From a checkpoint of a small transformer trained on Wikipedia: learned positions, 4689 steps.
Each number is 500 + 40 x the weight over its row's rms, rounded and kept within 0 to 999. Layers, rows and columns count from 0. Numbers have three digits each. The size before them is the row's rms in percent of the matrix's.

# layer 5 attention output (transposed), 384x384, rms 0.037, rows 197-255, columns 0-63
103:526555475426461453406559463520482568526533557518528507455531480510521468473502463562419451510527513470499504558465452530494538466547471453467506471522514527459482487604528510544468472508480549
100:509527554503487435560496497540526504522573514464579528498472514529540521485521511515538505550515479493437457510533495531472465563456524516453544458545551511494490474563483496494478556472478487
101:507496471466552529536523559522479524513556477472519530430576522566478482586480516513526535450490494557503576467468492474459439525528506593502474462471453393491519503463534490598524506541538538
100:529512488521562517501494462568537527490565548555398550529488511508478541467508486477495556525536517491542521516526479520498473553467453495517556503537496506578517511510492476464441496525561455
103:473558517514519471516548489535461562494482548478480502480489539545547502455489535498521560437503487536474451439482498541439488461510520511558534523527542511518518564493453515512448420549487507
108:501532473503509520442475428503542588520486516507514471537467534493578501504504536497517490522519478474508506484509528515466522412543419544512542453489481479501483477502509573513542482464493532
104:508564433485545510398475550538484484549523479472505508532511467497535501459480503510572518522515507418516516563518452544510472504512432572413507483500506580589510528470463507407504519552454554
103:494537511498494503556547536532463455534528513453475586529434469481521483550472556540528486448455459455400500513536517503504518500580476587534515523506579451486453505509450516538451530523576583
093:468465495485552441456505452526483555412434552470531519494472556441560525566496506387513473492515505511491501494530426515555482526445543502509539446471469467431570496492532525489506523487498456
106:472538524410503481591534500481516467527511497512601543501471541531499484491485468495457488467520537444536432604438583583525471442454478474483540465468473497481534524503573494475520536484495523
096:491473526549496514548532512551461491554495491505451519529523431553532530522506515453527454422486471473471541380529487517516522511481523468521498537484554526508525511478460510370553497446517547
098:467489527472605419509484466490546536566459488465463492474476439512546428569475568482467477526526489523494527508533493537485504485514492466562481542526463412566470554437566516462444499503537393
097:481507500499474469480516441503487480453457537481477447567482551558460526462578491537395447553516500524418487483506432505477494507567434508509555519574496477544505470554489538459509529512544527
097:461462581499470459474480538492541480446472504525485481543544486432498442501573509521527502462527565485581518480561404534459532589522537516500517474493465487431438529493483535487486455533495493
103:500525454504427486522532452523474506526545522478427470475549487531529481490527545444489520487526475556554497521492499508540441494418466558458556517480419533506438499575458484413528446529594501
093:473547486496548501475507510489477480500429476503514443449527460565482477519525489570563513503511513485477455541516478577497510555490549482543527541483523522539438473549590507463538470556504474
096:494545581498570504429510518485478474601583489518463467518538453403491556496495550501451524582497475585504581554481484505506471474510493502495529501474478500501495505503474474437556542485511461
098:505465485518481465447446518461523507464575429486452509509489514541519491575534465470498498496545540454539457472509510495514542477490491494529535457466490468555484494536454543479516514468457504
102:457588512460634444501503476469486404477451440433511475491529465553527546407472499432498502427526482563491485567452464484518440500497528506462495560444476475458545443451525480515440496483489483
103:501572462517447549511484510552450441502507521470504477557531509507435588463521591482554464535515540500549550523473477512507465483576507556481491516441447441432464504505538469512480476512504506
102:455498518491499462573488544483479585533541575520585419464434520507531461491462605501467559521557488540538515498511558467509603486433488483410516479461519535486478459507482508540478503466510495
091:546522434521467589493487533556515484522555539558508436439532456521531485522533517492458501456511421525504481521499437510457477419533422533476495508515456564504487451539512485512472525556427470
102:519555535497415511444507575555566497479456449535528470483513482528444506527492482486538555523488534552521425492521428557517443458536534464492399430458430529497479625509529476446571532578469510
105:475503464499527468492554525417503529442476525458445549505523478487485490510547546493538525503504494414467438464500563477438467498522458511541516531518446537479555398514516550452549558548449477
097:530528487529495429541511533492520479577481465441480497498489508527528453526471486492565476489482466407472436534417552479514378458432536555459542449520549534522557589552520550524477466501534483
107:408492455504453506456560534579495476522484573492552499447508543505454471547502531424529483472505557506450426426458486435494509585518509511529507574510449479465424568520473495510445578542523489
103:535448548495493513514457509534426509487518543434422482553492505454531509484467500533509486474536534515511504546507571564465468503488439462517517599539534546522455496510474565435552498388471558
105:558506444506483451476511511503486435546527510507543476460480513520509499538489476508559510455482470470518471530515480486451468571501543543493535432431527541541529508527539505428513459393544463
103:506563483496550559507561490495489468515420500501461461501483463502447522502564492514393532446456514517538470537490476440453497429513413584426563463562534500486504497467462550496473458556486575
091:469491540500540483518517461433541525490503563453463486545481427511518457491436533498573524518503590478443520534560465506494566491513433473538498458450471420476487451492503601512507481492562495
105:533543514533506532469479503535514442446466467498507538457549520558549465471420567458500538489421492484523529449491497572522511543509483511557520469415490518541541516529485528505493559420530539
102:454512485476533537477520516443411529533445532532454496535513518477507434526532514507472488559465510445460401531407526486556504471551527514472489479484468515495528520456553394455538495479427479
098:457552504434515465462463516486521467483512476492516517521469555539563514463551503456538508561588518450546467469549555587460532467535474500525484509518455571571528507498489530448556500431487509
099:518508480513427435489480496550567531455540615485537527499505510522546522480500475501508539426432517499502549507431432443477575521479517460511516464509545533506469410549431449484445523519518415
105:517454519591507537491434468541506484523486469428498517529491483506518516492490473483583496517501508474508496510510457472495432406515558492438463563503470519493480534530547496499487505476420524
098:508524484479446464494585496536507444493537463493397472450477555454518458524514535537448507520439456530497483587559532537504471503574483559449496515416483465503586476464523547476489519513533543
101:468495496457526443484552425500516497570485512471468552537510494442406450451464471541453453490481530556495460521477519472505443495561543407547558420493530495519559458511498467503500476542570587
107:480559478522483482516490440445551469552481548551511568601560544463505426550473583521555474564495510539452453492458598458520499552469549516438463482449506432437450561445484480484507528511450462
089:517523477458545538539492534481509467496515509525432434521539580436495530545471526473507539534512499485531530553525493463427485429486524565485468493486480419512581433531503508474429465540481436
103:455467535503469549473564507536575423471572468498472513523459492523514489492548530562526509521502496553532501462545578446458477515572450504527486421532461526492534474509458451482479433488512531
101:547526536522487476531495542469475547472515532499391480487508420489473506520470480463429444557450489516564455585529540506524520519505474581537538486490474531515408501497446473529579467542511528
100:557532506543531485518491513497526507510547563459529557465508523487507471535499482503528522497530509489539435561592416479468565545520502495489440505482479460490524520519472480500507561495532536
099:430490471520502508533465490533454538484473503466500471434515557522460554446520458491514417439479500529432463521507453490466428450550501501429477502460455480552547508528463528475511524488498478
100:457454527466503491458496554548477465483483543472435502541543445542541489533580470574443466482516523530545470469524500509569544547475525544479474505471545526540510519509450533426496493513544528
099:572462541474523449472469492430474533507496519493525458496445528499530443498565539520475513527529395465561501509515503483481528485515530543476570494558521477454472420478558553514500518496555518
108:519488477524467523370501482538530518495391505510476543493428474494487480492554496572548534444505445511500489488503478480562518518550496424496428443471547453502578535479422545481485510467548530
093:460467491546492523440538477487457467446477522515438479484572548551562487541479485511517519476500495469387552441520523535513484506565571486482557473490558453461448440516519501468470568541501530
099:463521593520506487515457423551495478551543529500517508396526454586472458522553484535501451546526453506591488519555576499498463534566437436539457521473543444481511638422496548443458543478488489
106:431435493454508492510538456497465496575500546502507527515571485443505542408551480426510521466508433513487505537436535596537525415479528588587491472466499475468492502543455518500515481519547453
107:557473482473466479567550477479469578565514504475586556451479535397534475462535503459431469531500511462504538495565536469535584451519565494500472589498470537547441419544519477436466525480504442
099:466438561449566563479537558505471465557485448527528480509529538479517449532509503495507526535487478520544438430482507471594539484518454582472578438555492407478550511514528485482500525479442536
099:496550492541521446514500484508514510561466451487477508494505509378515477493488447477539531490543476485464422518498526480508505487444427472465414526503489472509497514499450554473471450535489539
103:481486516521541479536497466474505490504457490570542468457511432525528460509505566544498538471450487537500436532489477468526546480478405533481487548570468528521538455490527545457450454500449524
094:499475499451515504554539474496454453541525490523478491456549550491538472496530538471553481457526452448489398518491491550602544472488521548546504514428512509480428465466484564456517602438536476
109:506484479527513428486483561518479476500445524426550546555529520518496448515516441526570475496484536511451564452450471432445459517589487464549420522492535458456447437567468548442435435528548466
104:512506511487456520543533520498553436517499436443517479533497474543521501475554422512541575461432506515440437481469551458463503469527437468548546522579523473483497448510537532531521507491456462
102:513407527481529509506492539561584534441514553551511528460505504494455417491476548451544457507550434502544464478460554498517531526524485560526519464501499536514473466447533549482499441460493523
099:394552487451508586518459456508473484485475539518542448509445489481449496507433563536479533479540506519506533477453517483494545553496492566488496420532531499511518543460500507525540540574432483
103:532457540481528468452497489481506486530484457497471591594504488554498570515430432411484529509439546515487509461427517466482552516496526568492446498532472613489527475524520527489512504468498437
# layer 5 attention value, 384x384, rms 0.0413, rows 198-255, columns 0-63
084:495441447525500487459481510437512445509459497555426454573524429481539560502444519420426446419455510453547514427468520487522499497597444512566454522473476523531462494499524511512528445502533479
084:496554505523448486471484441490537510491416467552473470542477485477465503434524481506474490542503501487535439527519538546531528490479480377505557542482511586508496482556473523416472541415469433
087:456467504445478446466465498465436502446505452424555456495474484538517464542462513522475498490483509513442462461480523468482498465525531514480461523451443499465501436538499519587540494483443527
083:512456495488485514492446493496530472498556489542488493507538444469497535513508479502469444518457520431505522553512474457570508553497515546445464503486466463501520423503564461490559531488535497
087:512463550495443484498529563510464462480492520434527515470560476491494474482511483538502485451480500542479525496523466501569519562483551449534496533571489486504534512514516510476484486517533470
088:514432553517447499574466489492524544422485463514483463462467529528469519592507520471462525467428541576486504436489541493517465467469583478556519478516550496419503486505466484573444513449544497
085:572495519465548444521495407460517486463452471565505406470536481543522598480480423504480483538530572559546492492494445539483499465428524425527500410532452536503460502443511479415560481468431464
084:521570497534481545553542582478606457492588501542463474512533507605452513460510479589520544532513507493481497471464515466491485477590528508521506594532526512620443521503464491480472467507529580
086:532435469559511547495520512559475517477519456511405419511508462456488491505503487479513489533525416483473528419553438438451533565528502538515467518510492538532458496471430511530514482531414425
084:489538528469495478421500501447520505472527555500499502460478561363462552489499460549434517580546485475548488553532509526485521521536464471472466503531477489490498527529465516558447531484528490
088:505487484485442590534503536523457450443478492515564462565485578471477543460520415498572499466458546522455520458461506466510486506538536533448530439451529548446528461508386495504517489475419583
087:478510491541509497459480581475538500520573464483487526402518500469540504517456477460538505408526462519521526511470534475492505551483500499494484534450513538519514519464530471569464485532495514
085:548511445492515479552513473502505505546456529482517509432465491520486515433469537483444478509469457513462488512407586489509493499505431511457519557508501488552506422544523441545516518495505446
085:503467588448561537509468548486534524483455454524565520537443497449453488516422467548521506500471540485470510499479490493530551508502557419494500474510554455521523534424489521574464544505411457
082:516446531551450491580495466477561541516612535522417546552482518455504591484495454472435510477466474473511521477478514439496481428556526500524532416523466480438503511445416482570527498454490501
081:531514449490453491534468481523522510409418500446508521456468543580470438546545464475541509455520527499506488451528481495522515524513507490505518518538550543479497535467522561545435448482541554
084:512509531511471492534497510534476498523430566448450459474469477494433506474472479527470495514501474537520524558480526483520435528537543516450459544561520509514537461508559482533468438445517484
084:543461530555438561571513524490443560519541513569446524470438507450483456549459505514464487561528487447511564460563502500489556517469491504510558430486533523521480535521440506456512479519518520
088:513465534473523439427498485453548564480455451597501506485479488450538430473496425511488541505452475448476523456522500520537561520384525465542540527516577564589529503490454527458524542554506510
083:542480504528514541415505519544510459429455437502435580522533450526476519555495455447499506524406538471463479466497469515514428501513502530605462501541481480495501516482511473453498530480515463
082:442508573481540462460458517488499490491481486449507509562498540482503507505475469478481483536448559487526498501505535490590534537485545480554471505490522428483510516471554560492476478442576537
085:468444479483542491541508429482430531514543510502506551488483471532543471487533509563503475449513449452492579515493554513441518498467457542533541597525598491455534342466478503550418460445551501
086:537443529530559531533457478616498493529526441518547464493460544501478523480466491499458426561505525563469587512482420492555525527528526468487524463489519522517451544511513453548451471485536534
087:490471535519506589519501453481454542423513569541551499486492482475446508515538538515452475448580502549514540488562455522505543561575502496540478576438479520526499404475438461517527514447477542
084:574459523539547504546428451438502542467526450513468549525502484464578549433491460557523494563496445517528497587511479552499485469457506551503510491499543519539578440453519480503614416484502540
084:462535497495513523490517563484577498542526437514503573422520487561442497517568541421498484531439464478472466457494425433517512508494529548447484423429472500492499472492554453564453512566527445
085:479464557417479542522477506466534529428491455481442517526507487508485556463504528463421502494562521481502448474493525519532475498472463462471482526502449465505498460497434481584524502575475518
086:470483593521493427476395543546452508499622526491528519481525518485578501499518506460561452519520436514448472522514516575552483531484591423549475544490475511515487521506569485492559543496482452
082:553539471475497484414496553542468493458512451495551586480496540469480537513504477452405469528516486549555447453475498468484493466545591535483519566524539558535498470442458403486477458506392478
083:465491501497526523524570462412565619530551549505490529498433468468446526537574450581484495528573521536514512536508516428476487519512499494445553502546538517473507424506538477495492432529486487
085:529436493570486437552509486532574482479553515493485476427479435535495552470444480506547496456530504517511590514580493465478523463455516458501498539495529530481477448515447585538498445511577489
084:524463479566485510528457514550486524523505562504505509495553462494513531499477547593455481433493511557440521548445449427551503516488515481430504489492590451456526541470503520555463526545482437
084:481478499501526511505538559462442450565470434521492490528522475517451532527542562500475518549537498523498443489537543550482443511566439505480514465497410505445505519501556575566592477513470524
083:516520500385532477513569527487486486471496524547499502459483519495483516490506549528442482457514458503468431468507559549488560578515463521553481439519538523527492424494465509536523522499492469
085:471501524469549564576433490494454549530469558479548468572505474556480495515484481445530495478595541460528481444457447449485501498472508509515565504548482543534433453522538469563477492470451471
088:554461498534512543569500613517444478398531454522524476491519477553551512492490516485495524493546450483487580489554506498503543518410400553453498578463484536560439563467539560529509550490458463
083:529442474448474543477472507538440535452489497471560474439444515500494528432490448515452512506503481474497513517558434528465532466489434529539545505503471534540528499509484511511485453466536531
082:441493514490453508446493418487483508470483479494506540467524441513540475449548488528461519463418485498516466469490517488569540518515524448543540528527483588506391523489485522516531504436501560
084:531528489469578488507466488526443547479494524471501491481515519540479528552456498455451501443545532481502464512470434547490481528480536500457487561475534565526491501517546561506516485517462495
084:492505474448536508503544531552464415530499483506555526521496560492563517529532488502598527488509489503483549392500479466518494496477494437469466529527528460500584510511527523474443469473435458
088:512469471459423575505500518461500473464471448488524481546480464484526541430493497499474459460504527507475545488438566502498471474498521482495546466538538511484448513527472551528474447494441457
084:592508507501453487512576471448576469527529506573548506565495484497487425522465538559478576534517520574548496467541517519554514553469502514585510485548519540435463510480554491592495564516496545
089:541527475525456508604508439460528471482533459498479493466442512475438484466398551429546519506457475491460478449460513485406420467498515477529537402531432493440445461426487446540467458451454454
082:430515467530492559542508532562547477456507520513486555507554455500536470498414506493541477492505583491405524508482529504513493506487477499483466511420460467570513543536459432487494466506484442
084:497511509494515477592510519431480488511570493500552462517591540521498474434448471489487516537531561465477558521481542506418529504452498581465587538518488479460441500532555467524520472585428423
085:496496482466498464506536530483554542503536450483501458528439490463412537452476475489471521493488543502553443516500444483508514488483478526529467545493444557582501474483457489554526442477558501
081:548490362477495570495548527468565459461487481500520534564473559443502507488447551438497497500475509468455465475425453478523541482400567563456497443465482580508458435540507439516563499497543508
086:527553508579560531473448548476529503425443472490532501506470537593547472564478478552497470499441558513518497442550487443471477608524488436445556506569531500543511503436551448485497521502450572
083:422523526533517473445435488439485425498497516503407463545504479567437542491480501523558537463454515511553468495449473512537441541488492449459469450498542445463495501487549512528518467460495569
085:532545433539446459527490447483536562456499524447464518494503517511484522495523542516501486480547485497518549542519533520423533550522519440504443542478483598526505535479455486510506489528558492
086:496417534467415528477465486479470473444475534460533483504496474526444492522471485463458415473462521460517566489497479493512547508494553509478575484490468508507510506464514466565497535471481516
086:556547469488486479506509528506513523508537507437538543529528527475497522526509456518529443523548525497538519475504555532415501524544510439533505497443550504425482527460486491559552497533504479
084:457557528518510533516470517523556513450481491511526557542432484496473551533442516470470528579508584543466572457516558425410477540475499471436503481522471469478521566545510489503425377527503497
088:506499479544502557500523486520510509579532483578472439422509509512449534469477574541468531514496488535544460576517527553573548552463536499433563504524505506516552580459542481511517565476473505
087:448483525538512487520512511565502482492528521512442486498501452487456503578475541482477461548533446464556476511538464544516517499505570533505440503498494568509474467445509486483487493445474467
084:449581493525519495530469496555403465526548479468493481545473449526546630541556493545504529495481590485487475517512492492456506467499517476488493572486512518496516506524506501523531556522459468
086:533433507565490499508478556468557464517550502546476557499595476519518496466526453450522492515462494425486458546542502532528479475495498480520470531482481506500475455514509489462500480483542498
083:484575522541499519531551548523495508509519504515544453407475476443513467495588583547543485488551476488523457526547485545495485513511537482549547483465516411521471510495455486534462452504491580
# layer 5 attention query, 384x384, rms 0.0529, rows 256-304, columns 0-63
098:579512495461404533472516490505477495523502538422435565505501554516518479506440434465515504578416485575486460441595493577514471490490515495525547489584507546438437531473421550502499478504459480
101:493469529505489487448472465526471530466487582493491530466470502559495435453512466490509494610438495477488519480547472556527461527468494532526453510481555470537576508554471512468482469548528546
116:456430484574504484523511524434444461539492528504545470468475462572523538526503572433507423481478468563438547521458574563512468435547469495533497469466480486431431477577415583503542441516456494
108:563424462547444518528565502494597463489570542511462570509484571473579497486505491585456512523407483558560462516454526450518452465471513531504506550477576531426490494475478477521518531492496487
090:563504464491449548470492494481477509538506540452552494476477440528572506493482468486486493497416489561474512505487467518504499516507506551534552538466527549494535517524464474504506426502444520
105:441533540466498480495509578499563583512563563460498531521552529487453480571447492510476495500503474397488493511479540457470472503516501484492496427513504547461420554511538578477501499471522518
106:495477487517500485492533488443506478462531494515482476450563447515615480418504471538465495481448491517498500532514534400485482500508503473521459450503527474488559521519491535544507507481490490
105:417482526494509467507520554498468496538461562508483512546511568416532456530550538594626514506518516538485551454495496520473516511534516477455493571488468480522442485503496467496529496514499467
116:602489468572428523411538474503528512470454508492451568527505513527599485470470509571524485527464481540556503424526474439490423490491533542454501476538561563447557540536433430478477453547537431
099:493468547482532536510471451497433471542443455475484508510434536528509456465447578504463538509509469531568512485556457531447475424506529493543480469509546552485503550453503525583482448506490483
103:504539467519549434578514510503576515552507512569476486513457544465544505374563501525524500506495503452496506434482504480532496527513518445552457444432505456590489498500509481558454480511429452
109:440488514505541519450539560502535511460510530474415531541554553441447456540541438564563459551523538500525414553477510465520515516480572473475444519509515518466465533497508429452466485528529440
114:531529488473439500548520529483460488538515563456485543554564468482483472482567439523470459550486512486511507561529520500522469515496562566568407476527516401494459527538494450504427468554455512
097:529580510522541504499553423497545511517534511521562476524574560505473545504434436501460439472482478519513565479483487520479484500428446414510548600513507504527509465514477505558525472516515457
106:495490565516486558485543486531483588447439516477510500471508446525444541537526453572527503459482515534537450514521534461534480480539495495504509572470524501422512476488522423443508448534490548
110:478539509422523418505462512463469512513463542531493507568507407511539484463511530486536492558498486486495533518557488524509490478525559487540441476501459411478454548515498490476518505528498481
109:593533483466473506420507587444517585425454529546508587576525512447576506522491500547495471610473470566547520483487464430491517429441500548418502519526478525453542552565465394509483505542517455
115:552456441548443568476558451532542503486521545457463544499520492559555444455475515539488510532421466535528526530490556457522480557523522545501506485503536551457588509534471492510477542454521499
106:554461520515448482491541435492510539465490573486558488518518465471551460484492535532504469492460432517588451486486485509465467535502578487575514498483484487484480527498505495465519476519555473
104:466517524439472526495571551491446458529493514471539548467433515530504582448479416484540508423479412488526596488454486488573488464502415409471510518500490488443422462456542505464566494524546509
098:574541520500525491499446449492522506481497529534499481442564528483483541449477546385430542535515489463491549518500596463496492486423506541495378511452473430592524523577543506587454468455511498
122:459445477521527476500520534443519515522501481474531506488547483458506450498539559554553468518551447532475607512454478487450496503485532393418454490580500500451533535553502507516562463491483446
103:504473526519460487490442512500499501427462499502402446481575486428521467489556539553447568494538487471477511514537564427462465430497482500544501498455513449515513478509553543492532589517485506
112:541494481527480483492525521496480507522548511516457494478462558528578531448486544448467526495416546511480556466525553516472523467509463494591379472575490475517507569490538493561486543470497457
108:551534504482534475479488500519507524450465559550429545543485514436496495507519542506551465509499484449531591467525476446450574477523514511480444453502462481573470499514541477531492517493549414
102:535527472466610503488484496532514474460480498546545509424465441556555472497491522548459502556495452494599484522533478545493509464490509543487421524539558462510528502475417503535454455561407563
100:459495528568497422496436571470475514511451454497531416531401508581456529513460488521540464419514594560482394514480465450466473519500530416558548497472545597459514519480541470457449464526488472
099:533543543434482517516484488506520536483596512481480502502493447483510463461536427540498549482516432477472494537516504497494470527488469535566481461474506385555508447577535582464528532555521570
106:550441438473556433476471573514531514488517482541425520478546508480604477544528516591501487484516502498508557475529584491479489551431488560468391453611541498509568530530488458540493437506447414
104:415519573467532501497438565534532532561512513519467428443448553507479574515520551484461528458505510442525581505458452420473494548501492491436482541515562553444444538488459527465474542531544442
106:503490531539429517552519508553487515571530481498558550495482511550415553587527465507539437454566491502519469553528579578542531493508498483519490492528512524434470478469519459489580466557507495
109:576511448449442458460576580498486573506540564550523486507517470464478482591541493539477444504491511437494507516477486524432513552487503492551491492514527529477470509527543561464503494511439451
113:479450466501535518480529495537577530527564520546520539551556550529537506498514503549562418545528454506517555465460527574471450500497471507444465538539530549444458524523474475412541484516494433
107:490422464548511471512475537499559528572504473585561543585444511481505492490496485541579474439523505477567477489511497526493519532484498471433501498593525529546485492510495511477540470571477423
095:468530544517543474469545508503431576504481468409459514494485478502485532542501526506460532617526556479545454523492505496517518475526463528499396481509497475520467488525494484459473499524444414
097:524641553473501476477521487515582509495544523446474507492528510471523573521466435463493461455503510479494502444477492460522467524474492503543579540429534541522508475538534490489567479537494534
106:456506466426490552492568533515566411525530512538479550496536518522501510471492481633536439521507454544497602451482449514490475560470444478454488574564542464479493488521404493484526495511465533
106:539505427525577518476497512481519412501470497558504548539489547555513482515501430506500494512497473557549486489582475445487500517488504504401523502470488532489486382506476445511451429555508560
104:505480483524467503428537494475488483558563513553541495511552563510537516459568543506505470485537444446480581477428559540486513527503511475512503502511516449506475491523499513460535526506493491
106:483376498444426544489479606506515474470547464503489559507459531575541468548483520522418510498459480539528531547489531473476458521542490461502440545599517570398459476501421531437535547540481457
097:452443466501521432474499488484462456529403457445498553542498482551519432528535591512474495404540489515516520516527482532422542511490528475516467519548538510475540467508490531583514475485526372
100:539565543532535599527460472463500530535455479524464500456522456463485507433514497457443533433488441469436504518533505524467531488498593548486497454455517499525514403494524487520532487488462522
097:500511511503487485596542495523462532552601527498605431517470514419453571570481459447468479488491432454480447494491454527487472525511447483463632511442504585455448419488564556527532488531468523
115:539465529549537513501525473543480488565538429488457451457499581520453504488450504514498529470521472436463502462446478471519461499458459410466603526458591573461506442439531517495527506524519510
103:500509456478466511504474465516536483532455483545460455526549425463501525493474412502432483469480545475492417525526485486556497537495491487446598506452495491524487457507433475455511541501569495
092:545528478522562515461501422463457450542491528519519468459570544548556493397474475451476506593501484513470559458486515520508502484452507544533428495491538451556505546538484489573559492529503474
099:526543514487542596480521455532544499494527525460537520509489514461467446553501408493483459522505502494552486494546472484485502533497536490547507455532490561559513444494503515453496511519503506
113:520449544515440482452504479480577553458467564490497500495493497535625566457461498591621462459484500559525592452501502517562464443482450478472419520535526514534557525549444395514509474574506502
099:537462477497501560457507469506586499521516509567456601502451502513477506423543502514411509501479450517561551498425473484505455491479533498542512502495510458557492443528425527462491570531517553
# layer 5 attention key, 384x384, rms 0.0466, rows 256-303, columns 0-63
114:484546588516523512476510546518547524536533518448512496573524535458548511561551560463524526594486482443473529550492480491483450532581502513521536504597481545451490523471525508515465492531498481
099:542552457452526517436546482508537539593452484546521492523501525444505529520527505531478459485512496490486443504518509527523550539499534493420513548511476495558498513465443472490465495465414541
094:489476518529533467526496532482486477502484524511565442544424480572482593479500499519483503468508507497455498545471427621474504481463409549529549517495547565525510524530425518524545505548422549
117:494502542501473539489472459503514463471515568554482468496461476587535434468513530406458469533528438480487393563515490462493421504555480526550513499481470473487516473392503487469498547540547525
094:562467485520508505510466507488499472434566569500600483510526457542491443506523495416478495420498441499561442522512523458517508554483463566472489465520460589473555458472545480433487485485537552
109:500520525465530495530568558497492567573479494560471487424480522443452601505507547523503482547454516500480552475519435531483506541490506477452500497492484485487476560570466468521504477523447521
116:486521552526441455485472539522499497531548458475464402537468509502550491491498510482517522549429556456502525493535502472481546486542437516509476488513441528495576462437524555530483569468464448
122:461440556508444499501432490469480436495474500549439448538572535543471521509541545423455477467568484458451491541486480497479538503514490464490527535502475477569441463390529462493516542552537435
092:577593545532489527502487496488529491539517405467467481508517493471534510464492469471543563539505540548497486482484475513436513501534516448502562492508515500480433557539477518463490521490452468
108:506525571488547516490502517480545526477584455453492480510504562548491567459538509475439531458544486507590485560433524465506499513548499487572572459538528512518487603444508494584436491446512499
101:507485478486502464524560478503527462477545473535572546477461454581501468436539515516428526534532456453581461526556524456546471528571571562438517516445480488544554487499529521486498494499496471
097:492529510456518550503507464469505431544450460433451454454498527404514513501486471509545485578509536470463413496527512465474487501456518452454531531494512476621424498461375507454506563540497487
112:517433462470513550502481519493487438496497462527501458506481464470531500450482486530457481543490488518549432495464508514469514564431475532423427479526518472532466527510438467485450477571491511
096:539499516497464398493522543523458454556473419532478492469569516518458517553470464507493507485539566519509551528505463580534459474495478517463461581494523469445486478566437542515531570560397421
115:502464486437517523534504456468492469454441537505468508482535543514508493527464418495513469414473547552478458509537537464505504531463465490454519471578542496462418453441477493467488553538512519
103:534486506472492505508498568505454539573442389566478461544502486509516531507529518487523530502492550485517621546466489545483519505450486452490457543546571529519477561540482543530502486572498469
084:573554480422460514503505506456462480534464451492483477517484582502535500496541523504542522482497494472504500479482466494454506526545527439467566453515479397562442557547441511536469501542445459
105:502505499529534537527491468529520452465527493470497474467494471512573406422468507450440519514525437548467451534496544495502486523506471463597497496464472553494565495425507557448525491457526531
101:545485484468527604511508533437482522538514428560503475530437491479564578468487524542503439562517512489466514452489448565443478549513564432538525438495481464547460518516447532495474491535473516
087:486461601480480462534493521460497516542423428525492476478433529519444557478483472489536497397418563553502465512481472576457505516501477505401530551552503509475452488467445408578534543506519529
098:498490497550473477472517495493440531562540494441477474512580509478549508504460530479559542516449473492527593479484485428555536452530578504474401504476485505452510521505518551511489412450494394
098:468574566525464446548500501471543434552498466466457429489541491466513513480427479483493566445611606549501484484497500554456480497486451471470581511499459449510430497506538465501539535488429491
108:539502526523479478534493494444543451493476434506448429482518540536532502504499451529520529501538473561467491484498499452474476513480462452494513518528507487586486469450544496555414502513521486
121:513508562515506449464527509522564530447562486513486451526473527549524471476508514465426542398489391505562491534492501485539529465492471500514491472479459525554570516466495501460492552432523526
095:494517497476493559429456534455460514549469525458469488554574504475535527528485568454503543541466397482478559501460519435504547494543537439486471492497507523538503520495557502534526472459526462
090:465487510538488543470455498525456546463549524423460516513488477549566443534464547456484479530461470419502515474504505463535501477551556564539478493507511492460556519487527540495489495506529470
085:527525547512434451543569533509557458542485411510478481451489548463489579505545441560511564434479585551544463507536478512469467507530519458489536500496521478523423503526464516508455513474486526
110:487447490497448497469482513535500544465525478504491499495421413486551475521545446524501567601463521547489513463488533509510509558501491528487487474515472484481596550506527505558491460546516491
114:558563518505524438496496446466513439530552483473483474531562471521571444515447529476476583482499444531519431466544538463462492573535518491448465465466474499499518503456513521515400477468478522
086:487532575475490456506493528505493545517494357553535489466482539522445516504492509521487586441454541465551523532478439521491538461497497524502493532430472483499491524555441520541479538553473475
101:400422480532535501459520449548444473462481514523470523495558456517496481556475497447490463505492443475456448534492545517534532486479498526499509498527540549422528479446567478469567496546508472
109:524455468474464407558476534475460546494541510555559494448456496470484449498476452471474494482505467509523560422534478569485598557430510468447465508458447475526554534538485490526448530514437475
106:449498553559523520525487478521501484522526524495513533519515424510511527513429519401517556537548466508455437493466497559521482417518531465503481517525518518546561452427522477395543514537512465
109:470514466527500495523491478528517408544544504491521561505538488505527451539496541426542560518513540495508481499492504509531552467531584497521490513427483533454499507507566458489523447567501466
086:524547492515521511497510552445530491508467466528522476448518535462512514487468473525530552491513539485557461488486508543470519516433518467475533518479513446539433552502460482544488437507450529
093:566577500469454456517520524472451489536449431528483482522472504518472567510545454521507481507459547539519531445510504490482428516555474504432517446539488424430493548554485473511469509538449498
114:467473472440515477576449460607493388434516467501516508497432504614483374467472462468443502510542510521478420469507428474507527493467507519466623528433468492423506496477460496519525576536514582
117:524584450524500446440470469525476478559465458498440544550520489522502483524542489508436491507503467413521472588486524452507493505542506581544533548441506484486527509516476479492429470549514509
101:478472573549487457529446531521452492575557458557482469500515486522478474505446487490485514482454518549449544492517467569517483430491479504556441507500492490585546467516452483469507527553486485
095:474493557498551508444504547540521545510529442518506481503401505546491460557521518542464507503499542526489475500507454575446501490499475519561548467524483517497507524500404479503502563578491529
106:473509484540528534444478528459525430522508439466536506552533490539518528507542541488459549504548513412508544582443508476413560473511494451529507510486510494524462513562516520531517558511439487
093:505498523499474463537454507432446561492506490506483512425493536475518529440573478530477539508477482519586568472513440475526513513483450509506463502573516412466482581571533527562485420551471507
087:470422440461553491542508497534435463366561629562574537486453492509504475507468416454497500469450472494483460526503467540532463497518497513482551524514498500456514455466576508496528468490555502
086:582512585504512468524526486501526485519521484550517470448437570453436538483496433556474506494540535505538478501503447514499424495522478490533589505493511450513487510547471495556484519502478566
116:551501454466501524542505515523478486483403412493555504466427486511442478502532454557533509459460544501515494576524496514486483566434468548537495525512526459511463496612502525467527600546504509
080:551532550490506486504465522511477530557528399444491441514502465454478564476486513529491514483499538500533496507516462561444480532507447464506493519512530512565479525528438509553507559485430448
111:456520445502535481476563548489468494538460522437480580490473475456502533519476436547492482572506497557483523465552494490542510517488523532523523463508527452521476483598433472520505499526467516
101:550548534525503490509483455477480492518439407542440502533452553571496478484516478513528540522513547551478443439490511559523479452546518478486516488521520559495544521444505537512492489525445486